python train.py --head_dim=128 --activation="tanh_gelu" --norm="layernorm" --rope_base=10000.0 --attn_scale=0.0884 --parallel_block=true --init="uniform" --init_std_qkv=0.028 --init_std_up=0.028 --lr=0.011 --beta1=0.9 --lr_head=0.00766 --grad_clip=2.0 --train_tokens=1801000000 --dataset="wikipedia_en"
Each number is 128 + 24 x the weight over its row's rms, rounded and kept within 0 to 255. Layers, rows and columns count from 0. Numbers have three digits each. The size before them is the row's rms in percent of the matrix's.

# layer 5 attention value, 512x512, rms 0.0948, rows 236-255, columns 0-127
103:088091105137117128111129157155112107118161088113123112161091119149157098157166095157113118111151093144130091150092095117120107089123149161147177146159152087149137142142084114168120118100122122123125165127110095128112140081143127151126125126114079087151113108085111143123137123143137138099165125130117123119132112102106144129100157122149146081111129156129147140190114145161147121144109
093:131131133133112098109118121105100069135112116106155079133157097139134166163141078122114143114147129098124113102110122125128114114105141115110144129141097090116140115116099098086113100133131072157085124148152104153135086131136095116111137111118138104096155126175098141125136134135133084123125118091110124159147105133117131106114156085139108140116144144161114121113131156112107091121104
093:149147129136173130080140102096187149124162150130105139160127111105165165160178126110124141123090124186075180146108140133151102140055136109160156088116101149161157147126139116129094099089158144097088139081125111128088111075148134127129124134122123150134130116157139112090162147133160117147155154138087138109118128134132117099155081155156133150148145131115112153105128142110131135117168
097:122125102087108119150179141106130116089092101118176128136090121095122150122130069126119121142119149101110152170105137121136145100162134087092166120164144125145146113122150145113149093123111156142166196144105131142153131098119119158142147112127113122106144142128131116118128107138157118094126113130162092139133124148148126178126111097119127118130110149141150144145121084178150132143135
099:075161133139058139041129089103122107121080137111111086167141106140125143106126146133129147123171107110128147127138166154052151178115065105128187124141068119112108164147099070144136138145133135114119147131120115110132126143130104163139130144106130176156154119097106123086128113180125129113140110123115114161140120117131118133126167137129152112082115126093146171149106144133125154115099
098:127143165114149095085126151079159131147149140128132136152181111117160167127120138132081121105137152119105161143128117154157123088143122129126147130105109160150119125113136155125143121161109130138106129133113124150160139110126120131079129189102114167119102124121127116111090108158122119118096147156139120152098106117146098105142098111123118157117154119134123128122110140097133121135155
100:148122134183105108125143155127119110191135146137077134100087172140101162159136139096124109079132117142110143145150123114144119122130101112163124143137144158157134093127153163135131154119140125136098125105122132160136138096159146154140130123131087108145115100126117142151134113145076125153121108136124130127107156135172127072128129159150113119105096082133145128133158154089130120099155
097:149089109112109105161117112144049132121136114122090144113134111101149137093121138106136159136152113150129140135150120103117124131133120123128153148122133132117095116120122147123122074144071110143137132149126139147153137160123121125131099128166159135148099131134107134165125169124092143134122143131127147139143150134145111125120142105172141134148131147128114157114096091101129133119142
098:119129123108135132073143113141112133140170158083103103155115108168145122115144084123127148121085077147152126087145145143148130147074130150141101086130115122112143127131137097132123117114138157105122142115155095100148149120160098101159161164086159148130111118095136153127100114128148128137123110145146138156101161065104134091089142096129099139128114105125144149127132122157117115137144
094:144147147119073117141134087138163116080144107122151137116078123139136137121114138146149127190069144133118090108072109153150117130107139137126191104148185139140137116130139115106122153088109096128117139137128146107136116069134136149136094125064108129130131112132152143122141073121147130113078111105140162125162132132102143137139104119160139131147129137122156157155132113162125115150104
099:138140108113072152097129120109145125127098154083144138162137145141108110142096114112141107115095151140135167128149140161108152157172126103097130135099100150127112119144103151136142129120105152164085110092125106180136164124161144130119139127149124142155108121130154140121122159139123119119123121126119116080135099137120122146127166110113153091130126138147160106143142118096132126138151
100:112135075142119122083169079144159128070148141158142107144142131129131145130159157104116109141109121088155108075096137123148137091140134151111131119117155133112146125123119104119119148175094114154131133138126122140124157146125115115122147124128143158106119146121141137117150112093200128132106097151158156138112070131125115105098148157137135135089117170164150125135159135150146150144136
092:089141154138129103112101139142110183080132128125136109103102168131108113118104131131113118165130122100156124140106157135145127085129131124057135176168167088127172139141165126091095120127121153147112111076124116134133157094134126146110128149100138116110132118160126145131141144167146144095130140102105107143157147131148142142127126160070173105118125123100130146143137166109111110117082
100:116168110125120114125127139135113144122089139159163126162134141130173142144123152122118181146147116185125151078122135128136159121118109081140130137100156168126121159139115123160122135117115081135140111121126084122152100154125110167144136162172115133132165168146142104158116102157108118161130152095159121098142128104114120134092141137102154119084118125070122122096079132155086137139162
097:119135132090166087123114144092128142104155119149103140106114119106160133156104105078173155136116079139111099168148127136130148123104128130093098150136137107100124136105141123166125157109130102150185116133106137116117118135183067124143102122119159071070096155122142120147139137134101135151107145120164136125119107149162116167158120142132165101098135132107124118130112125114090156090134
096:149106141106160147145110147095145120155133143157136152124110110152129156142140145178139082083144127088113124151077150106136106136117139086140086122138117140175164145145135111157118159130108192101116122123157100132144128126091144108151133145146152138149107135136167085167098105148118123144192122142130129112143136124132138120134099135164131126083104180100129114120138139140113170116118
096:116138087142137111154181129168137148133115167153094148144110165159147158116124121144117159173157179112109163118123126149155129152133135134126149147126140107130107102134137153135091135136123135138093104158097141125122166130134200135104112158185104092170128132152159159113151135100113124159114114149110055146106167079079134149060118076146131148150177143178062120148128129102092138082087
098:125111114118089143147133100124095127127154106122101080106139123133133141127105124098128143182134118140124148153077101097126145126140117154065104144160148094134116112138100097185114122129158127192181104117133148148168157109107117106127109121123112141134141166140161134153091086141160159111132153124109137157086140126089123142141151092162134141135130110124100039098091187095119124087174
097:139099095151146178142127117131122154142132135115157115126140115106107131112099129162149125124119124114137135142071166122133108144133063090105098083128125047143117106111125140138137119097102113097089149141143131175139186129119145144125147058075066165109140137136102164166129129133140139162146066177136112090160166098123134124121141118122137098149118186125131145140143152083138170129073
094:092100091122129123128127158134099165142143076173135151131132105176135112115113107109168079162098110154132128148125135129105120137131138129141179106132153144180146137151144135075164082164160148163122138115155147148156172131145105137124137086097169168168104124103106121103146119155153105118169086116162147164108131105119121125112123120126126160132124082125163138165127155108112154121127
# layer 5 attention output (transposed), 512x512, rms 0.0844, rows 236-255, columns 0-127
101:080093125140091147171176133144105099109131104130107156124088104141176107136147125140090113147109074168157106141107101115118112122142170190106170118133144063137089103137092130123136132128152115152097145146140137109107150135107116128114116108138073080125113135122127150094164155127134108128131113089106133111138134117140115105113164113068153096120163116150170107148139153119135093101093
089:153128163133147127101129124107115118139131112083137101172144156137121160115105090110125174107143123066180135124132130123110157106110134138121120119149132126135154121111143111096109107153139141113105127155147123148161091133120174143132147116141148079166170119182135132141176108110091089143153149065163127131146134093127160150143132149108117127122157091137148112121119119082114106126150
093:178101122136141158092101119125122144153130102152105115100113146116170129143162152079124141149135123173121128126099111141176120146114092123191124109127084155165119121113144156149116142086128146069119087112158160104097109125129150113116114117123105125108139171162130147131123121104120162171170141110146123100124119128110129106133103136101134168153125110097106106134167134171085182137127
097:108091108164112119138210142111133164091093099116118111090111161077137137129101123123134120163150106135106163153144133135135100130207139122142150138140111118164137093107149111078127092114148141132132112156114148170169144131091115116164124138170118096118127129163116121120134146143123114154141120110121118134174130159158120114160157124103123119094135133122148110162170097113142122121129
097:141171142127096132071160117123121151124147119088102147108125096138099131113118144116175151116157112137114113125134113135055162155103125124147160153134143136097098134113102104104136164137103125066120160108140172095143103121130101082110144128116129142148164133148106128082146131106142149129144127131130115169142109139111100128151135108070141105132113118092147125158125114120082138135122
099:150149137136127133130136118140115137117102119131149094121127147117179083134142133161118119106190139095109121123129063153109121128124141122165134133101143163153143168127151152118128125172104156162119138141132155128122165113123096142086150150108119136120113097099162121091094087132138175115138117146136127137119111139113119151107097147138132139141112094079129162115125137138156169200123
099:129134129168129102100167160140117154160170151121146121105107136142068104169114144128148124116125126154088150134133117129169117090117150115115168129110131121124141115075126184142114155140125107135135123107087163132139160111130137146131094164133173147170139127089114109142091133142067128088114090113083166123140146110144123099106090112103136087109155080153125148126130156109169071101146
095:112101091104118079122155128194103140145132121133111123084099124075178137159140118105181148093102076129112113167160165090142123120141085104142113144155149137126092123119151118105125134142101119138118149097111138128140129143180114154143166134119144163106083147107121101138136166125130178101131122113117134137137156160154125108111127131160139121143138181162158132102093145091121148145111
093:157139141144122130113107143132146148138127134113102089165102146177135138108127112118154157165082111156150140155147112174128140147123102147101154136129113137113095111122148144147116101109144097060125158124136100129158155126128101108104122107113129103112146143148116130156124087114149109127144113108140106117125107128072150135128146078101142127126139094131122118155116122124126122128107
096:126174133130115104169148161118143122106119121111158116127091113171088113156128159116120100150150108157154146128086117156143123135115115125128151116136159113163154153107145148129105139094145095135106091165079118117158090125135137157140157111119135123079143106139143114130130104120148099117088124133158135143148173143099136101118137164152115114103128157126131089184111089136120114145141
094:145165091103106147077109142107153136135149131123157099163114135163081108161135081107093107056109152159134131118178161097143143167144114117124122138102130134119145082146107139141138153189104143161120151112146125098137120091179140110111098172170159152142062137134133096169090127154108131135101082096105129107107095099143094134149136121108130123077150185139145176145117109120120110131161
096:132169112154134103133128117124156123098151148090164136149135122163118168109168145105153112140105145119121151109118140139143130129086169168127090161105148131130144179111139168104149155153118126178114105169094115142166160144132161112132145140137138154119120094106094144107147116157165137130137143143134128133133125149154090106109138156116153131112116139139150124118135090162137131127130
090:143143156126151070109104125166093196093169147129126114072107137104102142090132159109109112130142121071106097151121141114117172094152174200130083178082128128147100164156149128065098149102148139127111107164145129141135147118148114109137141123106143108130105115151162104173157102111164162161114125104109118145112131092107128124131123122148197136129145128134139147107122149120092117133107
102:125143095129114102092117147163115125164104119128120100086107141140144145108138165121112197144140114136078150150153136109133135149148153121138101130174133147155112131158116102149116113112088112120179147099099147120105087128143123149150123134135126116132150185071141100176091107137134139128135133119164131137094124122118104179135139120132137142130083102091105107104131160092124111140143
091:108132163099120129111120152140097131127157179167119122124086117115144142132093085086172158134126120144146086159146107134136138124122151130098094102142112165164092132113110105186137150122154121142156111137156113133083104124187074135104094102129109088127121112103142105141131140114164161158114127116123153125090100143148146155182156170162179092101128142070125097153146135134180134088115
093:120114137067128153138126153135110093149118130132156156118157166182140130127121139177098080081140150116095138111089111140099129128128122096161136118145124133160137168131109158108088136115124114104158112078124122086155135127071172125161102128152126104139094128136125147167091105135098144120184138156133156039126077120123140133148106131093181113102087125107099162115117137133130180139124
095:126152097146153138160134161136116109156127135118098098151146153183136105183110121117142141132176172113131175119136086116111101149118098111124178137116150133113107143150137102114128152119111147144151119184090096133128152172137130124090125172127138104150085104124125139119123114140114119128092115118124103148106150100117143140119155121136140136116147115141092130134110145140096146097154
093:161125150146128147143170090092102111083146149087120103116165112146099111132137120116088151170132145121149147144105148136144150131126099127118100107121124141141118149131142125166128118130149096151156127115092121115160141095116122104113135108133134159150104174118134164127149094137135148086143092110129113136154121127129124158159111136163114138153138101158127126097092123103180087142156
093:157130098128138149185135148105142167130113072081144143141148121135094110135092136103168118156122091088144138136108136086103117158118089096104125115081128064139156089133136132141122122108110107106097170138120166174133157118139127105109114104089118140157110128091103132171145127135132123134133096134125126136158152157091139132106134111115147099180152150133138085194171157111144110100120
094:117110119121149121164108097137088134127103118157126116114166114151113121123088151133161121169112141136098139121144114142131152137131129080115183117141143145128186091158113137146110159150128137158102104111134082147136128163143134115172167140091140177109100165138102125141091149114161108128147104124129143116130115104072132127115122142166162120143098117113148143138131150152140134132159
# layer 5 attention query, 512x512, rms 0.106, rows 256-261, columns 0-127
078:111143128136187141157120068160107104160165112124162159149128123103138147126099136134096124176134096153150143145120131092140093106122134138098131158113101142096152120145155134126171108132094099125105114147118126104174105114149147141147137158144126156099106122089185118140137117089131123124149102134097140124133100114144128156137141119124120166171117182135147125144129085094139136134098
072:146128124148111083142109129106092134131126118157110136122129118125091129162190127179106158113087131119076127126131193115174074136134126088133119144120105118148140166152159153116101141085124142119115156145164099163070169113112114164140154160150117102119130112127129145159120134157160111104105131085149126138134127144156121071155151161099123131120135097133105063108117142161109138154116
063:185117147150113090059156131109179150103119109139138110112168140128146118105131130118112107132148109121124116090123141146115170143116147138151169077125133090153153137173129143131126162078142125156146125144133153106121137140129151124110112112076127090148156137202087115130095117114102129099119132145181075113134118145096117133097113143137121081108124139100134134113139179125116096133123
066:112142179114097126143141113109114138112120125084149137127114103096155115133083167133114103133139110127143123156095062122122144146121123126093123129120110145093139119111188145147135161140112120147127129127091123103125145134123119099105129111120105128091146161112118166106111146099121151141117141148104058126103107117111120144125105119135151139146140130095149162156142088114159113139138
062:100170144118054137136094126097140111197111143126134173123139115172133134116083123114155099109122120114105135136162106126113117120100093117156096153172118130101096123142093168117174113170089116132142111126140134103131150119143115070135179154141133117125148140081106135183144094151128130151139170126133082106128129121185091108158104125092133177114128132143134127194136150119135112086183
060:099084123127148181158116107162126133100176135094136129121122142149141088119119115102123100152107123143133148143113093097081140091168128137123126142142163108108133103135075129123166120162126137155122122161110116119176073129157139112132118110153167179117093107163142090138126133126148108127148138132118163120157106123157148104141153078151116162119142136160105148153115139084118131099131
# layer 5 attention key, 512x512, rms 0.111, rows 256-260, columns 0-127
060:129147126136120169102112142135167139108163162142138117133148117105179145150122110091083137141148162161133126161148128143186131136124143145115116171152155150135140128090148139131128143120120162107146110136114127163170128104108151134148107120127137159122111062154119100081122142085106142144097098124111116131134130117135102130104053141106166128132105076148148153178123135077135131152171
070:100109187109065133120163157082177098134105130101140142078117150144123116110154172101160110110155171153149109111108102112105160120104168153138116126098115093138125139125155153131113116146120117165116107119137154128137089130153117113142134107130069162131153127152098127124079175118150095157134147151132113125093144186136068164122138116142130144142125122114138151141141143084155145078134
057:128155131164128147149151108123103126127117147101111140106111129098138081149120139082142173152138134113112139068156132112132143140129091124140132100118138098174164144151104109144131111142082115136117157133181140145110148172113146144131118167141107140145069133135126143105171062153140136122137118124114125109136140137122156128076091110079127175149177104084110143083120111138108084145120
064:159124153136148159158125133152138136151126121104143180089129105110096156113082089113151128100132100124139162123097083138114110136151120080138093116100152077111099112150098128113130197110097163121116149119127148136114181134095107102112116136144119167142122162126104127115155099125099167100128111175131142158149105099085113107146124076122115113113190110066130102125114098118094105144127
065:171106111141181124132125136098111108136127128107097145159131126126116146131120099150158173117122107095116147117136155123132108130181104100130123099137126106143150140117100084145154169109130132098111130141167143125118165174110148109115103134142127123124109163122106115103160124167096096105088096143144151125139118109096172101120150083148141135131179111152109138068080114173096115169118